python train.py --norm="rmsnorm" --norm_place="out" --rope_base=10000.0 --attn_scale=0.177 --bias="qkv" --tie_embeddings=false --init_std_qkv=0.0358 --optimizer="muon_variant" --lr=0.0135 --beta1=0.95 --grad_clip=1.0 --warmup_steps=0 --decay_shape="linear" --batch_tokens=16384 --doc_mask=false
Each number is 500 + 50 x the weight over its row's rms, rounded and kept within 0 to 999. Layers, rows and columns count from 0. Numbers have three digits each. The size before them is the row's rms in percent of the matrix's.

# layer 20 attention value, 128x128, rms 0.307, rows 43-95, columns 0-63
101:512524441454522508523529536510609491486517470456547471474581540480496507537370490552498513497511476552413527524389392449504546463497538465450512470554559506654436496487558543536501430569534473
085:475482544539498537465541537417571582495527480504471471472446520545516457448500409525428529459476542521471465479443527499383529460498478510503434593458553509522530475533507502521567479581521430
098:502474585568444520552429434485389515472480522532557434445500538498477473475531467441540459492562582435551531454545525494521617553550538537449543484517574447469596519452454541499494570506504539
089:466446490606470651514516559457511488475366440508493432452533523521451532520545390458500446553491449487513467502510463423486450496445563537438486546482456527541436394506452514521506522510429503
084:555575490565465503453526536431475472528454501540512519515439551496560550494490585536460453499422511490599446527505581416457523456493502516535446576477551425495549527507603604487474527596549514
089:448435547430567468565558493477432434476549532531453540527523475500463458545431516498485568438503407531499524597524487514487553506591412502471571555480461460464398531573500355422502493546471462
082:431585396483473516429533515600516473492438442472463574535426455520452485443460490557420539472531554489484474511398457500442480465571556548442593450517512455424553464473469495452600516544483594
094:553565584491476445434489536530568514526565526462450495430546569535509608523475521494618573527477511574462507550468531483480548517432593518517439560484508530492377532485495414549527539465491583
081:470457489506539529520499395465509465483473468508408595507573516460526490577512455582608442474531489487435500479473439399508531414471456405540499517461450445515460493526458408530480492392517515
092:429465430485382577570505558507498510527475459506534545488541452555526488475535449522525485360455488502456584466546590484497564545521462475305449495472463442446535566398446450468468550481536397
081:490557436562544593581497481491650574454507486580502553586464551542529459509447537501474449469516511488465444380521476474495524506533549474481584466548477477403592524404487569439461448544492469
093:581526489491439481569556455464547499460549452473510489524461421514471499455458516524423563492450569537382465469421324460581610512440461515476495447462478516561461521467467481505520469489484493
080:478491544504499395432513578494492403455503492550490489505470589425537499565528488481497488522508556507500502501395555523473624558515568445451565514524506549473557552512551426544468485482505531
092:502437524446455436525504506461495516506461597497557576516383531539633530583482516491532531513407487487548519485504560511558459515578484602513552631453464562411570509480463540486430463487485548
086:391565508516451471544546427491486539475578550426484469540471536522454470502511504516550457484520465479428486511534492417438554520551523472539459383506478501415473434417497552518546494472437520
099:560540467532490590555477488546478497466482524470526463451529490521513485467552563452551617549598408445498474532437477495630549551558431554512512479526540483505480484478530500481448424424499498
103:454484553466466474426528553512603553535425491485511546462537503515424541468497432576385615516492489594490476476352448453529439445442421455464419505473461460575479433519393459461518470508467446
086:428497441484441483549510480475585494516509469539424500493459515450487484547577506482591486561408527513519376465492498505542508499478486526502627580476537399448469459495566595511533572522609473
099:493524416527545557486515500457423552461499491595458496428484542483518475568453493448544336517578530441500551529663552600474461460481520478506418539524494527381524507494434473524496519479477509
095:490451467455568554494457456456481525522483546493481530568481490459517504566539576478556530424547554503434448602541608435504530489506523484437620496547447590405510552466493523375487531488476498
090:564528489478537462432485591482582504458510488532576431527578472490515528493503516540506522569423554562470539507428489479501527497407532455507525543514542499589451446532546475476378483515526483
108:434501511471380506545524392475457567537506482503535534512449483565466500555554453531493503491524506552534532455468523451478514576453538437489411531510561526534511416453516435479439546425343640
110:512412546494599443506490505518516456528486553456460455518487434424482444483414550542443451515523581472517512515479554499523431518528452545523472607437448465524502480546474553482493456445372490
110:484521523629562535535537444416515513543535490415453463470502443575565533480558562590498544496453565513567588413523518504530471525512486504476437595545409582436468497569461492448486500530428536
103:606500526497424538507596494550479489487521495489528456555488497444489584487427599476472524503468530527504540465493462443518559510510556506461595589477456479443610496489561451449393422491541457
113:502599484444504500439502535548559521557404541504481523524507502489551526464490483567363464433528530483502481560406554437442458472519415405493532501490457430324514523532460500545481487487507537
099:476508421463537455506426496577481403544503509561480498520514493553524500458505466496524441484519429475579397571550579501492536539563450530478510555474392486469505444536506478419468553493464449
097:405478515492483434418566456516459487558463441447475516483518433396519421505524494524392412606533490426539465482503513486478582453475458487470462489486531465534453440562380551523497544525527517
111:478564504477455512573502496522520528523452581585515526495445541524483447454582628534451444477531475540417494554467460517553452445440500438568427516428452537422563449492439512532539571512542582
109:447434496515525554477500510468520616489552586523506499543499502482518499540517549515538479516480517499526554481461502499496531570447447484564324522522562391453479610524519511391495520512495482
104:511424493553506527527540539528582514569529507497463527433469451372506495612486535511379540520490405547441504565439470457534457578461442514520504474458540462441601505444458522500558568490506407
099:517511444529520432507461437509581511499436515540564461419517489469508420536451517444476545555527631542564506539497583510474490498515531507379531448495585514356476441458439508490510524572476429
108:488650490474497477534507532515416452555552516480636540488545458463550478481583600494495550596514524496531535558501516393490598506596549476546454449489516519569542528545570569468453523540470457
107:439490521529536476523474471512558582434491445536567540597500586560614498513475477528625435459497499462464509494445515371415488509505604550455448556520427606505596459511552516418510492402491493
117:495475492578518458543513489384545574513471561518468449499365518581504475477568475467515498448462436516584486532609437537497599492421515495533532531464360505447500488546541568410461478524510538
104:532568519542468600532494502461543554535453536489453617522473577523420551517487579505414455521462534493570464473426535549563543562505517449447568541511507541502434517488501448535463538528569460
110:450421551508492538525492448487496479501427485451470432434533459439499437568493480538520529403439573486471509549505407477484462468522493481477526466565522483485504463612544511405520510494485417
119:491538575494508486578472379505508524503460513493467457502537601431468530454529477504447515471460471540521523470569522560495475585456402444432518584469591451462519449577576510495645434439458441
101:473460510503434445536494536486547469502525559432481395517531502471463512398560527420436549538514485447466432530554602564446478564529467528542528478450517528524575504432487511542459537538483400
108:416496544456494502471515534549567581552509523510492603584467497571440456487512494548518469426489513568539497450451468536542464519437542477525521580504566456406505555489566585484521465488480508
097:516508566448464523529447587412498542490468447437456463408539443520507521445485552605498569507433580474557520405528510519502549482528375537517489561497530417581560500465509497562520512503412547
109:499497527431517500476428545411393579559515499389419445469549460451538584439452490523503514530429421488447487553500589542413439462457576494471515493566450457488508499535496498510501601541464487
102:452562411374543485569477614509567458406525447512473539472425476386492450533494442501423517468516452468530485555473545389427483581598532512482470492533522509474524527499536549533538425436454558
101:552453483464535384477541451468498534517409463483558542532513469480534472556557451457481548560424525510470507439543451506533476491531474481484531522447436530527503520620415459514514500378510439
108:483426524442504580455467438563509494467489528490517565429489514513500410568501408517422578491461523438524586509553608536585467484543578589463537542431419520501442620567521568476496516486477526
101:556576480498451549521495478497536428514572488482456524532449480432534534582447551485539488484493498531480415598436412583602463472495585503514520516575546469403487430539416503560493491443574470
102:554453527365496525519584568429435487517518517497484542512537387533461547518519444403496547545524586502454472483618333482524491571497561533506487497500528566517555451504491557490471534513538567
095:536507467497461587455526485499552517529465489445510523448627394526505524491555512482379517559409584459494590532442509491501491514460556421470518585427456542531543493461499435525479474575496495
108:527508578431546449439512553487524363507572487438587528574447506458516519550499460491460489483482447440473543511490478559436470499518507584447431469496525614489561439593585593550505495412576526
105:502470535436548518463516497555394497410486563526399575584504465389488510623518561534470467467479480501479486545503536506517495501474550556508553508407427450609486548552548570516457466477510450
108:418509499507493562479476502557489474410471470491476394461564502478468525582519519485524455488544529478523559517459520605519519598546578429460430490502540528544542434546572562502481487497456506
111:474479526509425471475481513498503446481496432430566473478396547440547476498510508492477501412541555504551572480460526485542494550487429452385504403481498464476566463467380439602474487413448486
112:583453539532463503557491495444476453536492532536474492519509591513563541523471558534486507522384569519485512533695505419545465560533496499477495560487495583523500373555401535439454426491465462
# layer 20 attention output (transposed), 128x128, rms 0.263, rows 43-95, columns 0-63
090:612487486599448402591446454476523573533431520465522500536516515524440514446610527441548481518481432504632487484534479537465491529552441412499508446453556445596497477550404464581500478411535515
086:509578416531550435610490432560559498378573455495542576518548508492440552471507460526558463597454415507530477472401500531582479474450461543435516537461496532502401470505486513479533451530524584
098:593520552447507453510698548466533525513483506512484555500566486473542560534505428519525533494537474572429455511521519649478483453500511400424454458527421518467447509476467497518515436573481521
083:474532444523576472467611488509455597452593435579523531432433556482511512505488552548538572481419556552472580534465407487495491492521402620473526551520511556481482391503494549487528536531533485
084:508421424510588512563393494521498452426591524492489581577439528466475572628587482540476479494437512533498523557555497488507370538496554519498599516441525529606418552425472556500493476507518522
089:432419532466494515530481474532480495542451410518389515547474522444484483609410446436393565517440468448527554473550507445531457582520492508570492548374453502423453547437496546556457547455505537
086:499524465512505468498457473427373460463517513571532569517507599431543456492462454555616566588542403477494502587556603410538504460464548554555467588474476531502547531461499446467475504400461555
097:458545524533531520526568492494492573358481477457434469473548490507512487481553505395488425506460385422535477524540510501439598465477379551582513425515461504589528484493433482511521456517518475
079:549424403510502508416539451531573591499475460464515459591531406497442502429514427487431549500422509512485489558508501410516601519457474539486447538524547446482407486486465450489532424485501451
093:529556506455545392576452536538471485430542518520563469373516505519556567522518426478434636445585476541510408440487496528433514430533530484467565502494484470441503552379522485552459502480479522
082:574459474416516472449543529486460477481455560551528552519489589446411524537502426493502450538564550482431406475546541531457501439508443513538476525388471446408543425524563495490546488570454514
094:503471517544595440515528424451519459552492524529536475475516499469510481498498518425435452468496505526581550499348554420440529519519473460466439491452547524544564552530425498552417482492387495
080:505563410456554565604547505454539510430417443554510548547493494571537655455519527515471518551594444459497443468569495513483506460500349490498561409480484524478495506477486522488434533528526574
090:521479499470564499498424486527476541480471565511516503506473436567456462504485516441564486516598596456468513494447510418498472507464582383577531433507470461593512505509528494560488580588450494
095:518529594522451494497568530495497520536562503594524523520521457539419520530507490438491525493451488514524381523404609567505529547508457544547511538466372515529520515528513441472453460554453433
096:471515491592524558530627453527469501515444572435532497439459482563374473499451523470375440485537459501525478579513418566508474513446427543510444562485471504507541461522493457577442509488572536
098:412511432496558486531440397514531484477559445476475469469553518535426531464531522437455511558467543541565482508533437542539503312545494546505411406467505540486462588428427462555543551495496507
081:549488501464479557457345505552552420490567523576491517541502547441496474356453461486411456457498529457493435579502560455484472461492468551439507465521464547484515522584496553569531450507487461
101:404510519427561569478435537519470499498547499510522515447490475505497507541513504553554463478481486494438478459476533553491569552485523500501487414532580462545517468551554610435574521447507504
098:398503608454459427452493504442506535502495555476490479509423438517469417519444479428493421483511518498484499407572482515516486481472464602555602428478441478488542480523425475458493487461547531
087:508502425504448548573541540564609534414410463477477511470530569522501544418472483551527579610485499499464519567525467534411472430558471486505561502496497498551526472563450516600461557514433494
115:467571487533469484514497488473479565604424482547457488499421582436484479369428498481488515532475496513498543437413533546550529586534494443484468506520445532500418425473525511508476535461463477
117:495530496505532466399530434608437517527580467559526555467437464510458411488446597373475506502509534502398500532592504495473547500543440503564454562540441484520560447526507502603507461516470534
117:508526462607473525575625473477567510427539537553506547486413528457512464464576464496475507557558533548459461432503462549556430511490481476537497565552462513443544459574550442566493454438567583
112:524461452534416531441396493593507427474486449469519546462487573560493490485528492532510498481397522513414470524537468485542580492374556536498439437454533505501539559570665434485477480438541455
118:559573494555488433532418477515549476499474429468563479489457439440495480377557468580536479465419505432543470520499587511424401411597499502522490484392468443463527474510448448463543444501575466
110:523507429516456448491598467507504495475402602505568558429533491480581448402488531451509546467588545411576526539439515470553553478557447559493503420410516374461438501443523520450510403528481562
104:533570458574542538497525468505539444531407450502518554487476449447543493505543486435545509533516460463479474537473484530441439483545447423514465504462514543454578497549444512430494467425459499
119:534419594513466520502501464446531587505383483491545460545534557535512431550504523524473419439496484438496573485535532459509445413469517452485561457518478428475534483487441438497457538448483514
113:453460552505500552372649472502458502498529462549452469548478486504441479504473499556531458482395546467514488436504380512503450556491553482448495537526529416433450433479460496490498572583477588
106:589473446539510506545569436544514501538557441562472487500560491566480581503675510501539478572411466531463566459515488504447461544432525499530485459494500460497596483506455451536527456559488481
104:507520435522572480390482505504548554508523610548596552506502547493516659526537469545544497476507495434637582603535452565456541547488499479517493547478538552473542479522562616483497590498452513
106:439515514465597445481399558496471482493495504618599516531473516480480499531462526517498483584479484523411524590487522458549587565422523535450398475487551538487450472573431521442608549533489432
118:492504568524527528481484564493507541454514439534509538456445537479511387430452529495476504622560513457484570534467543498577547438538553504514516527432429545544518460391499537442550395449518532
121:494425537438492484539589532478454473536409494540454478509586484466448533518464522537483559517501515466494523459477586530559522500511514386562480490519416443549492434514606473439488505478524497
105:478536488468469551586445447483584507558482544487543500462487487519411551465500432541437439466524492430528526466516517507480478559557610451515456506467484515479452500506512417586397501513503502
116:538469429542492464563528462573481465601622438506450489513489517504439502495532536509593563485597529572428567534509518508501611555458617522531445518506530421556621473579438517531586439530496476
126:427550512459509460551448376564550528493477476501470546547548522503537423464534425501526543523538493457559466460550511559528601423551509413567583495483537433493463486606573532511543530449538554
113:483448427479477572467513474563507530462440471563508443593519581448461532537494514481442410570569426447414435537471540515416592446489474482556508489502512465537425509507508479549655522577502470
110:537463494462444500456510536459512546576473520496447466553477501496511403508467485503426460461425472464569537413553388466550526542473510566469454600473401422516450477499579442545445552435618518
103:501479538497487497515509503500485520534546604465526415508476400518406414435543516464477491418525456593435387539561519603444468419451451431434455482625452512505506598457400477528510578492512462
115:553413398407555488506553486493511427547495495469422470554436455506487392566534497522504493409549449537535502573519562440437443470506472486513510411586513451478471362486489531544548493515555456
109:524429481482583466535505554537555571513543429433447467547533509502511495569451547482435535496541456457527535506586544531542563543541453453491452468487517502538350467521483535457435525492492458
114:477549384553422400434504515513378510512504583483536519491469429457492497456502434518517445541605531461416339478516469562527509510501514521480546561460513541580568520454553512513543460455448538
114:494480500465591550487582526508458583500531539497525492536547495499469547552484521531437460507492477561404459515530537510547462518511442606536548592489405412564546443589499512533501473573469517
109:472508496587448595546450435506526450572516494446507559530516438496591522478532573527500486595414519545601558562515419404472437425582621496527463519489613486535607502551505459507487547449529468
113:493452539533432506466454578403433457602598415480448546535543509473478515600475484453552511494538509577425472516534514563450530522576503567471402456395553467502549456460458468541499466476403550
105:584446451522436529517351523567464502523522577458473497457461504499516557429523488543558505491530460458481491453444559588436506533453470486491540502450512489520616542557440429569537535617493482
110:491425525466554518604531493427411440527499455485459580494482558485513481500514515537517593561461519503516516537561534410429597512472450533545476543462588581554431542459526509585525547537386541
108:485488419473527503418483503473498481467480537509430605481491414570525505563480581513421490390501471533489495492498539471473499447485502561516515534501475506627472513514544503502463442559498476
117:508473570517542566481411518542474509538526501452441450516376538471490383538489465444490435546570555562543553528487493612488517451492489522482526501507528436557484512547432539602505537548521448
116:419473529568555446504379433482535483481512440522536588533583502489489471479540518499551568568501445530544505469439514534566458498539560410524409563480507585519569485491465443480538500446515457
114:519466367523579514586420446572371499433487470577439457574470546499499503509482499503443548566511486541435524511518548541593552468531499507525458435574580490544585487532477480560445530516525555
# layer 20 attention query, 128x128, rms 0.268, rows 64-117, columns 0-63
101:540493473495518511394527504486467460512439484571629548514492475555415576455460549505491510439479557565497499496528553513571505484484475459670465514446549551528504478604409381578585423532507521
086:590521505445490375463400455507518486487517510548618454459431460555517421528463509510442544447433521355537571466454528534460493558524419449530563451525443486515530514547458538529525478482476490
098:527537529429546474558484457532444544450474483459660596518450415561462525533556585545448483466477475492461518430471428466559468543494501460515523460454507521418534512574418497568542427384491567
103:414436471541492486511497499465519495545509436385301466414547532449513504499488528590544508511549471507485452529572512497496479478525608532474494515560480490475453470483549421429480437555590509
103:516437516552513486565529545532467537507480565476431415564490418548487573491569556492511500575501556574524407517481487485459499520518516459500528528468453427488458558539416464540438583427550429
093:467414446479444508565500530609495458477448547562520591454559528526486500461616571512514573584437454455577466483555481524501542456512606481537471460456520489426466499530566553540489508469455446
089:508498445501537435483471555583480427538560552462481452496484522504516399497636510454554499590475533493546475513474447447530507414383552450412533474494524515426481496492530519466574498424536480
096:498444543540536532640497522516479540483511443484525486575511594475458569529491552506447543526536530457606499511526512529407467526382473422459547428446481472446475600523531553537455615520513478
102:502530511485462535522391472377382544569587494483581427513471464523452451584482515508513534504517497443518511555463580511558464570551534512505520556450431536563559432494408471536472459524513489
100:486512439549531403512528518516462496542566463489519485433465468570507516524527556415590520590508516510528474539519497470596563428527646504587439480515516443488622547552527529565525486443458481
105:527486548509502426486549488546545464484502576485437524520539468449599460436526472523515500471513451486438466475530548594399512596609514465529561605538531529512459580492543489481515443517430583
107:517530631462478531457534512522504519412468497572467472484563466476531469532491456454473463417477605556465522573485467492463472523535586494503484519476463440581619526493426495480465506513460502
109:414465471525548543515568498490518481406450563563389511451509459526578526550461481524372505442480546484600420413546486544493443503523452495491483521457467562395461508450481473434429409476435524
107:476507450536453483438470499509432490510499531504495534520574524532509556504463478505565515539572486484432477456504451443460548534545574447539433506510467601509577555582534508506485405561570537
107:429452426529568458540498446579487529507555511564544554492529529486548519470517444498558547481532506519501474444502569533471539535466450537535448401564536412541492533541494475523490580579493560
111:535481528491494509510519495460425463521565502499436378512478462488562527488499498523470537573568447400411487404500449534492472477514424439514439456409537460462554383455421532405528505495474483
089:565534475503500374574478492442479504437525476530622480475390476533499385491511471489458481521466472452517539463476459527497583494527438385491548457466538469330454497602505480495585472446552608
086:529503475530469481623467523507456493476492481469477388458478520470628457445542431637507497592567473527547429553497449422399521475470532548356458515495467424453449540355489426459536553528491478
080:448420532499470539619560570522493451510476493516490504555486544514459504434632492506545505670576461567525444511482451473480503448419623433467554541441584485488478539400491554481500568469440539
091:483557539413484411440536508451489543481557535512503518501555493470462582540393576466457396366397501462389584392468589487516480626487383453526487483498527515528506512580515452480476482446493526
117:488509593528506600582524454470471485582520523461320382503523582460524484455468431552456511545512489505549529499464465468401423532461539523491477482467474445443475574399496475462386592466521431
099:586530455526521484565502562492522480624458502409430544419521503525470547561535529498505562506513478449553456461509529500451437502417557472443530451486482543414610552435607522423532519523505515
089:416559621447507447514512597485614581497431452589524429477493496483537478474466484594500522504554575510553514444404370507523528546583479479452498539479495558543374509421513532473484507560445445
098:509511461495425472482404526470547569481524353548531559575515540489557586504498478452435456477529408437536469462493480548509528426504435402508484464585505427557468493564422376509561515521537504
088:471496373515512519535512499586504435473493515557521494510470559540629475547551517512441468486432455490538486475531491524498527435420528619423446459462503508473497597524512526622508449492439462
111:594588518491522456422395496443579561545537471487596538457335511486528357585566525509540498516508497517561498515468492444438424459522535534530398487546493548576486457484552607510508524522470555
115:474504479558465535588583505487471470510429528464526488548513467502488513419474466435519561496445470516448506534492476430420501434559512507479448490427479425560506497381404525511419476500453541
106:583509492394473584491502521442489436598502482479403438459514515565514604497471527463438508487548549479400471466489537512548517514521465579561574443523555530420546527521452553511511648492512395
111:519500517477508553489468514510611481517503481405454433541527548520556568442522488531531583573548452536433399555531563486481375514542502539439471472480537494601570476507510443499533430426565556
114:467642526513434504514483526479510538547459513521488568526475549477484458451551539549571449476489488515524460518568649490545513531516444451499545601452552478442524462534460548469563495533456501
106:450499527482514511512435492624502513510490457544485564456447529528450539531506393546413490454552481509509542398512522556441410407539513523457464594458472550456460558557540430437495488488428548
109:484463449497463524532518561532580495492531534500501467410392543518555432592528519548404489450460475647485516457503468503474505397502544507379431536552512518506577472566577522558487531578519469
087:522581478526543467588517535364506523548478488450443493525506509414392587441481560487530550522522455511506485476562595595497466465538455531523508499551517647468540519489440502412508573550454500
078:465533464497502434546457570448478538577545480460487527521449432533543535544515577513463480462378447534527581432504568446462479419578521472587504473593498536443531426499502374478471499479412584
099:536498486544451417464505531511466531525392560496454464464489534491394535520537509391454421484527526542483514455518511552543511410593433523514480462521486447311473446544495484479451405508457480
090:489510582476483466570476487577457460424477552434491483471503498559522496414539524497585558535407497424557519502474437541532415510386618434501541480538475467572557555505561462539447495477556479
090:522480466485528455454474489442543479460464563546491522489592429433523551465453473507495457517575514529488407507476494547494550443628469551542500513443505454431473397509404566443496523497351456
095:451525582522583502500483560540466548475564449517517601465425478486456478544576513573511496611452554408533514593488504504503465571423488479564494559516475512534518513453405434500469446485506494
093:480530412534507477555466537467371461517435493556569438523493510456516455476519331483430461567461472445428520486547536517534454570497369515483465437488544476507462501495486488496426452536521480
098:502559364508556527468512487517467476538577434471459544485466441563453515530536414437497429446535450553516517416477461470500516571459439601400575503487449587419473419580481465560495479562525465
102:416523609477448548470502478541552479567463423505416524505555441590641465483441493510505544554533449479489483425484503512433460579532611516465527418522431545500451548533537456488508536495472538
106:416460490419439446452452477483468527528584553507516487492408400569491470489563461507569492389546519513474451492512435504507495532489593592472509529527590436525475500499584512473557501534465574
117:462577525446423536495453564542440533480441467566466522566403395476560490560431509477604610542543521542487392596482536511422511568576409460538489540442492422552532484524546488484465498479462539
113:471548623570498538498619493394514536548478408426477435504456374438442466517543559425529516516457539524554511670496501434560509468552518500471480469521423515449504488450468551515443408455490532
119:421523420535547521536518455449454571543462568477524505481539472451511535569544512454600443401493472445480565471504468498503372561445526451596526441445367456434498513392535429524481514562494464
113:514513474522531488408423417584579404532611518442486456516557438412496463485557587541492568539575543591453488496427509562499511515500453565561519488506498453458533485518588524464606472483495437
115:601519478398548502469558459533476511574471501504497442552550432451531504487424537474562628421592568500439505479508450518513548573458532506505512529518453459516485591505471537489463513461504492
110:458527601376470555571392550416537527485531510540533490539515534439548535469488548566498551467488434503550538533539438482506506547459568519417524520502473496629496444468409533511559507476589458
085:472475542538504553473530435573488544456452499492468527505601515415498554476512565553490601430446475543491529562457449508474473572405529438453525558499591448587525544465564569528515514417563562
083:597558490459421497445518443507551474585480483515548473554572468520470529528580463456494441563507464534480409568589466501451522468602494460479457528436480504418439419529436505528488508597526473
085:438553437495488510476534484531553556542467513587442447509585511520554482487475509581477421613415529485447458461556479462531472525512495475525525548528403547433539430558472472486416456475541493
093:430581447546513524516511535596502527518565551502372457434516435552417459571456503484467469537495508458561551499488513392529524468450419494472462527580578518511572428465495442581489439495536461
085:463432536496464494555483450457565526446451481555589524521535503505589479488553571459534556443546465458476454407509480589394451513543621454510526481483393481538538580564536462381509545487535500
091:546522439527581459534496574523418481482525505509466493487475448380451550557516456429433435541488508549464477573574499400533510445524375575500491511487581602448469432472398554556528447608421505
# layer 20 attention key, 128x128, rms 0.283, rows 64-117, columns 0-63
095:462430518465508525558460471552484490425475514554490533451478446554425550459515510558557574479484477453423573511499413511549467509489467506527545548474435384502575552503547476489522457419446447
078:557483458400507492471522488475492506458509485470517495563437510528518463569498526513379473587534511458481449605465540476506612553546568509499465504485577469461446443473370558349465511482544549
087:522450519486503408470386530428535502462460490399461553493487527500493486619543454366462542476475533464476482525453594501459489581471466553497541525501490548453556461413564598532492508431501489
104:436522502509535420565417475554508553533479551443462529394472458505483525441505501454629530507431458529458467504505542571510396515456512543528497528519433549485530546506552466547492466554502464
098:400463540567494514577513381506538417481431539414459503560631498421587531487582500585553483542515494567513471470518594549490594568511461538515499496472498523454537551475539572457471471549524476
097:425421484563470425576433526570495390462553464462484518566549512531492535415540437454445563609477537444428425515479498441463453535526455532503528559481564544474495514575557448527487509533485468
085:377442481568526538493541468547509555485486469568549576565513545434519484419534509480532480519566534480538520453520578449514443520401481442511556510471584534495548597506525494571417490460462449
099:460476561415515567447525482503507498487595492517535518492440532421372556531485470510424478410557454435524588533507500499526501507489455475459443451439560525528460595508531647496486571527450535
102:481438577511433484537443537526550515577457568490523505467504479464500458489536548526514613535504468555451524483388490537525475466509440509548470447437463525506379586487496469481559470534570495
101:472601449439557481444514567519488550554463493540552507430476511536489522507468615511577546372551460519514571525512539460491543461414550512411543488525440500518522447460541550409576509413461537
107:442457470594492507652656540504401575534634459545493511518482483483555453471549514501581491544511463469444454537526537606465491539503445583568500553505526538475509487522553512479467493537501531
095:421489560554344509541446605531566495499503394445467516519515540449446471450444497567491523543520466497484533593556552499484461507451580489512492460512602451500522464508523449487510514534615559
096:522557500571467453501393671523498496420493531439513540491460547488469485665530535447424434535520523505606435466410467510485475486516454486466522473541470507526487515418471583512486591557538472
104:512488587532459437464527622529439457400467516437504461538493604600538533411545496539513538530478522501481499471544458584433533445546478543500498521447498560431468428467427387460524525524484482
107:593494552520506533520538502517543430449504474532482537619445436556545522459535545426636599491535422477543472532533455541450550511440532528513407519519504505467609423499521602471429533514503484
097:510513504532481607561503490494514456468477629507403517474468533442540492507533452581410395398400416435525429508488453506545445462541441489489564511469483533445464622501508507511462591500438468
097:539559437419562513503512528512486534541525462572510511530332500561479479506501472472499558450528525436564466598523571402526449511507552515576464474615498391393544426501431617509488504535452605
099:405575475539546545522507462496469444568516529537450482570614447588417522354510503483521457583592531535529453539421396461437524514448571489499548437508529411446484386500546531485503529472598543
087:379457565590529478525513445545478473557511508418457565557562481476487459412539453496523453553431483607398480477445556437512504517511486534525509578561475519466595578555583488501412496461489434
084:682437515491525527465545510507440529455397493508528438536473469484494521573454433521430426458489566431527508452570388537552520418573434438544468517527488526537502457446484547423485515545474423
097:461454537514434562494509429561601431475591569569520426449541484442484410468484484542557465508514466618495518423501409486539467525523539472485450436479541356480548511518492442521452463530515465
089:533562551485377470516519508552534574516495497486539481487424510541512532485463521516446518522609514579527437507432501424434498438490524548546453458491450415509447564421499524446489530525511489
091:553527493485429574549622520483482424572470466542522463464533495554586441574468434582499486455519467467477527478476563471563541536527471445484398513405563415569550468479443509537527541487461493
100:608412500456550512410500509532506493489478460498500445462450613507450378525492496460447514436549528510425604475525523456584515500519444450467492510520513451527417394447489480559432528479417534
097:374478491507510530535480488571481554453553538529455570537505525467416575428539518507458507560561434419509521481488398394503538540439528559513612455491472462460528469541556482496508559542460516
090:503520484480394537478594374520471447555492524559509529538482454500528445512476482532497499497452579519482528549411555433515504508533566447488591545495417473558578463478523486515565441505467490
102:471587511573535502481563499427510434542514526483544490482439523425520513419498462419528527465485483494542523480496464487441502514490479561472509500483376583528469516467600464452530572499509510
096:462544530433448483501429489530453581396475475525505508519453498513513441514575540617539528481479518377518444447544515527474525474466535509590456395500435515444454544514477513417503515510533542
103:590534465436462434518477605477399487612495432434432491507559437534467550483525488546535494434480506492441498464525492458460536492603476471480546549587479593463537527498545495512463486512497547
108:500480473420466508539507507550451435500495498491490619539536563448541418452537532485522466523623461504526563471497529505522465484552430487497494486504468605470473493483516452448342478446508528
107:578524471455519523454442441515492334529385472487562530557445486580514520569441458444493469513500454458539499504444489510460538496517424523556557486517405471508500453523569505570604511498511568
106:491439413538499511560449403450592515469475542526521457495555409515453511531544537520497589548454614567524578528497426524537476561496504487450505398526497561542484519446518503504504511498583477
084:490500453598473457453447534460533533533563442500507521491521529496524557498518398449501551568401462444464467515518526572465501471506569584577447468461503489489552433519490570561523466448435487
093:459402516481490450464458555498517503510450556468460446438407469409496502465442513417432599441506532492523531549580570502516444492532482530519458505478552516473476468539508571511515472413528560
094:471480471526518672491434342504512442476551527493478423529511601533576474554438367510481556492458503538488480500544435517434543466461573595514453518510578495554413564419467537504502510450468553
088:600495533545510444489479464545523524545455453480588481483552463481560452430540475503457537497571464536453485360592524531436508561494592507472517540538475477389486498410554475446484560546496555
073:515382563451453521574517495442526486523458472586483526548463443459502523554476534549480473504424456496512536482445526509527479456492465447521506436540482561545582494472608411537468494378580516
094:552640421460561463449473475513447461520530639492525409441457577495489454501462459538448507451618522505543438438507450456551602504482540455526482501510528574472525490499507415531508504480499498
076:406495455545501520574441439519511408511541516501581522476484500524508593569509436532480485469547506593518552553536410484565511406414580569470439403476552518469512523521540548575497446444459509
085:533541490384566552515496478485476462539572469583500501476484616468532563532520472643503449485545501491566533555498415534477554478458477485559599465536489505512417461462548461517444455459448510
096:421572482515532504511632597485450559471513544521425472472519489476493521523489468546454561557536495449506565534603513444471471474551541496498423557462498524440554465507438549578450444442479464
104:556501431464495441529501530506588474554501520411519458554437460462473407555490534442479493468514443519556451631559448531489447501527449583445535512529470504510528560569505451492473417472502464
113:437544518447474607578482489477574416483521475474415620495447587454492486631487504516557540556486502465522447482496543589492504540632501387534442560520478524444555479499531500529460536545476529
104:509448519546536543505594467410630499530502384461458444482509475482498547559486515511496522552534588532578510603424508486516538544484439477520537454458490507578507562514507487528483485511544486
108:438568518553503536557570471559377527545549572492477466485524510450565510604493518499483448462508420503495597446579411483490449466430529513484514515436462463510521453484565427587482411475466521
112:504397428566509488443485457490492465532615570544509507552492489482502441504501512567510536518479578547410462457490562574524538533551483643493449493488543448511472531492494495466604492573465441
108:506433463530451426575576504468484530482492430475540566477459374475459476428457476524497578417433515443413427476564634492455523647466538500565475502511460463529541478515457468526383471472526557
111:553489569416512451521392495455540594489506422548475500527510433460451420508468501548534545508429478537453539518524458470534459422524620486509502542551443475556406478495388531503483491514532482
112:431486538499528486547495571456525481522507548434537530425500554540502495501516550457580524497538410569463480467533626470486546569506417461494476480450501456594443560436465505632479515565501558
085:380510441477534551544557493480502482488487590555491478449443506438532568476485525518490514567493504376454498502470484525533528397475544571576398524471525486418451591417400461487489483426503622
099:566489523472513579547446473506454493541551408643459526572597531529468522564456436500570394510526493519497574498435536496531542523443543451535502492585463512491505426499495528447501488567454513
074:510536529518556459509503411458522452483563504479464531496472484532492575468485506586568520500527521490496482498556454608526452522473515529483544545413481517547480507508384526534626520514447459
070:587491460444530441561544493533549549434412461425528518482511515503468460474462597492466576506504577525514559532503597438516560514612538422546531439509556440475532470447560443445503538546400492
075:493520542572398512454516463515497464536553502502511553538472491477454546576530448537474535536500506560537560504466468529562607463499541531511555482450435541559465495476477494533551483404468572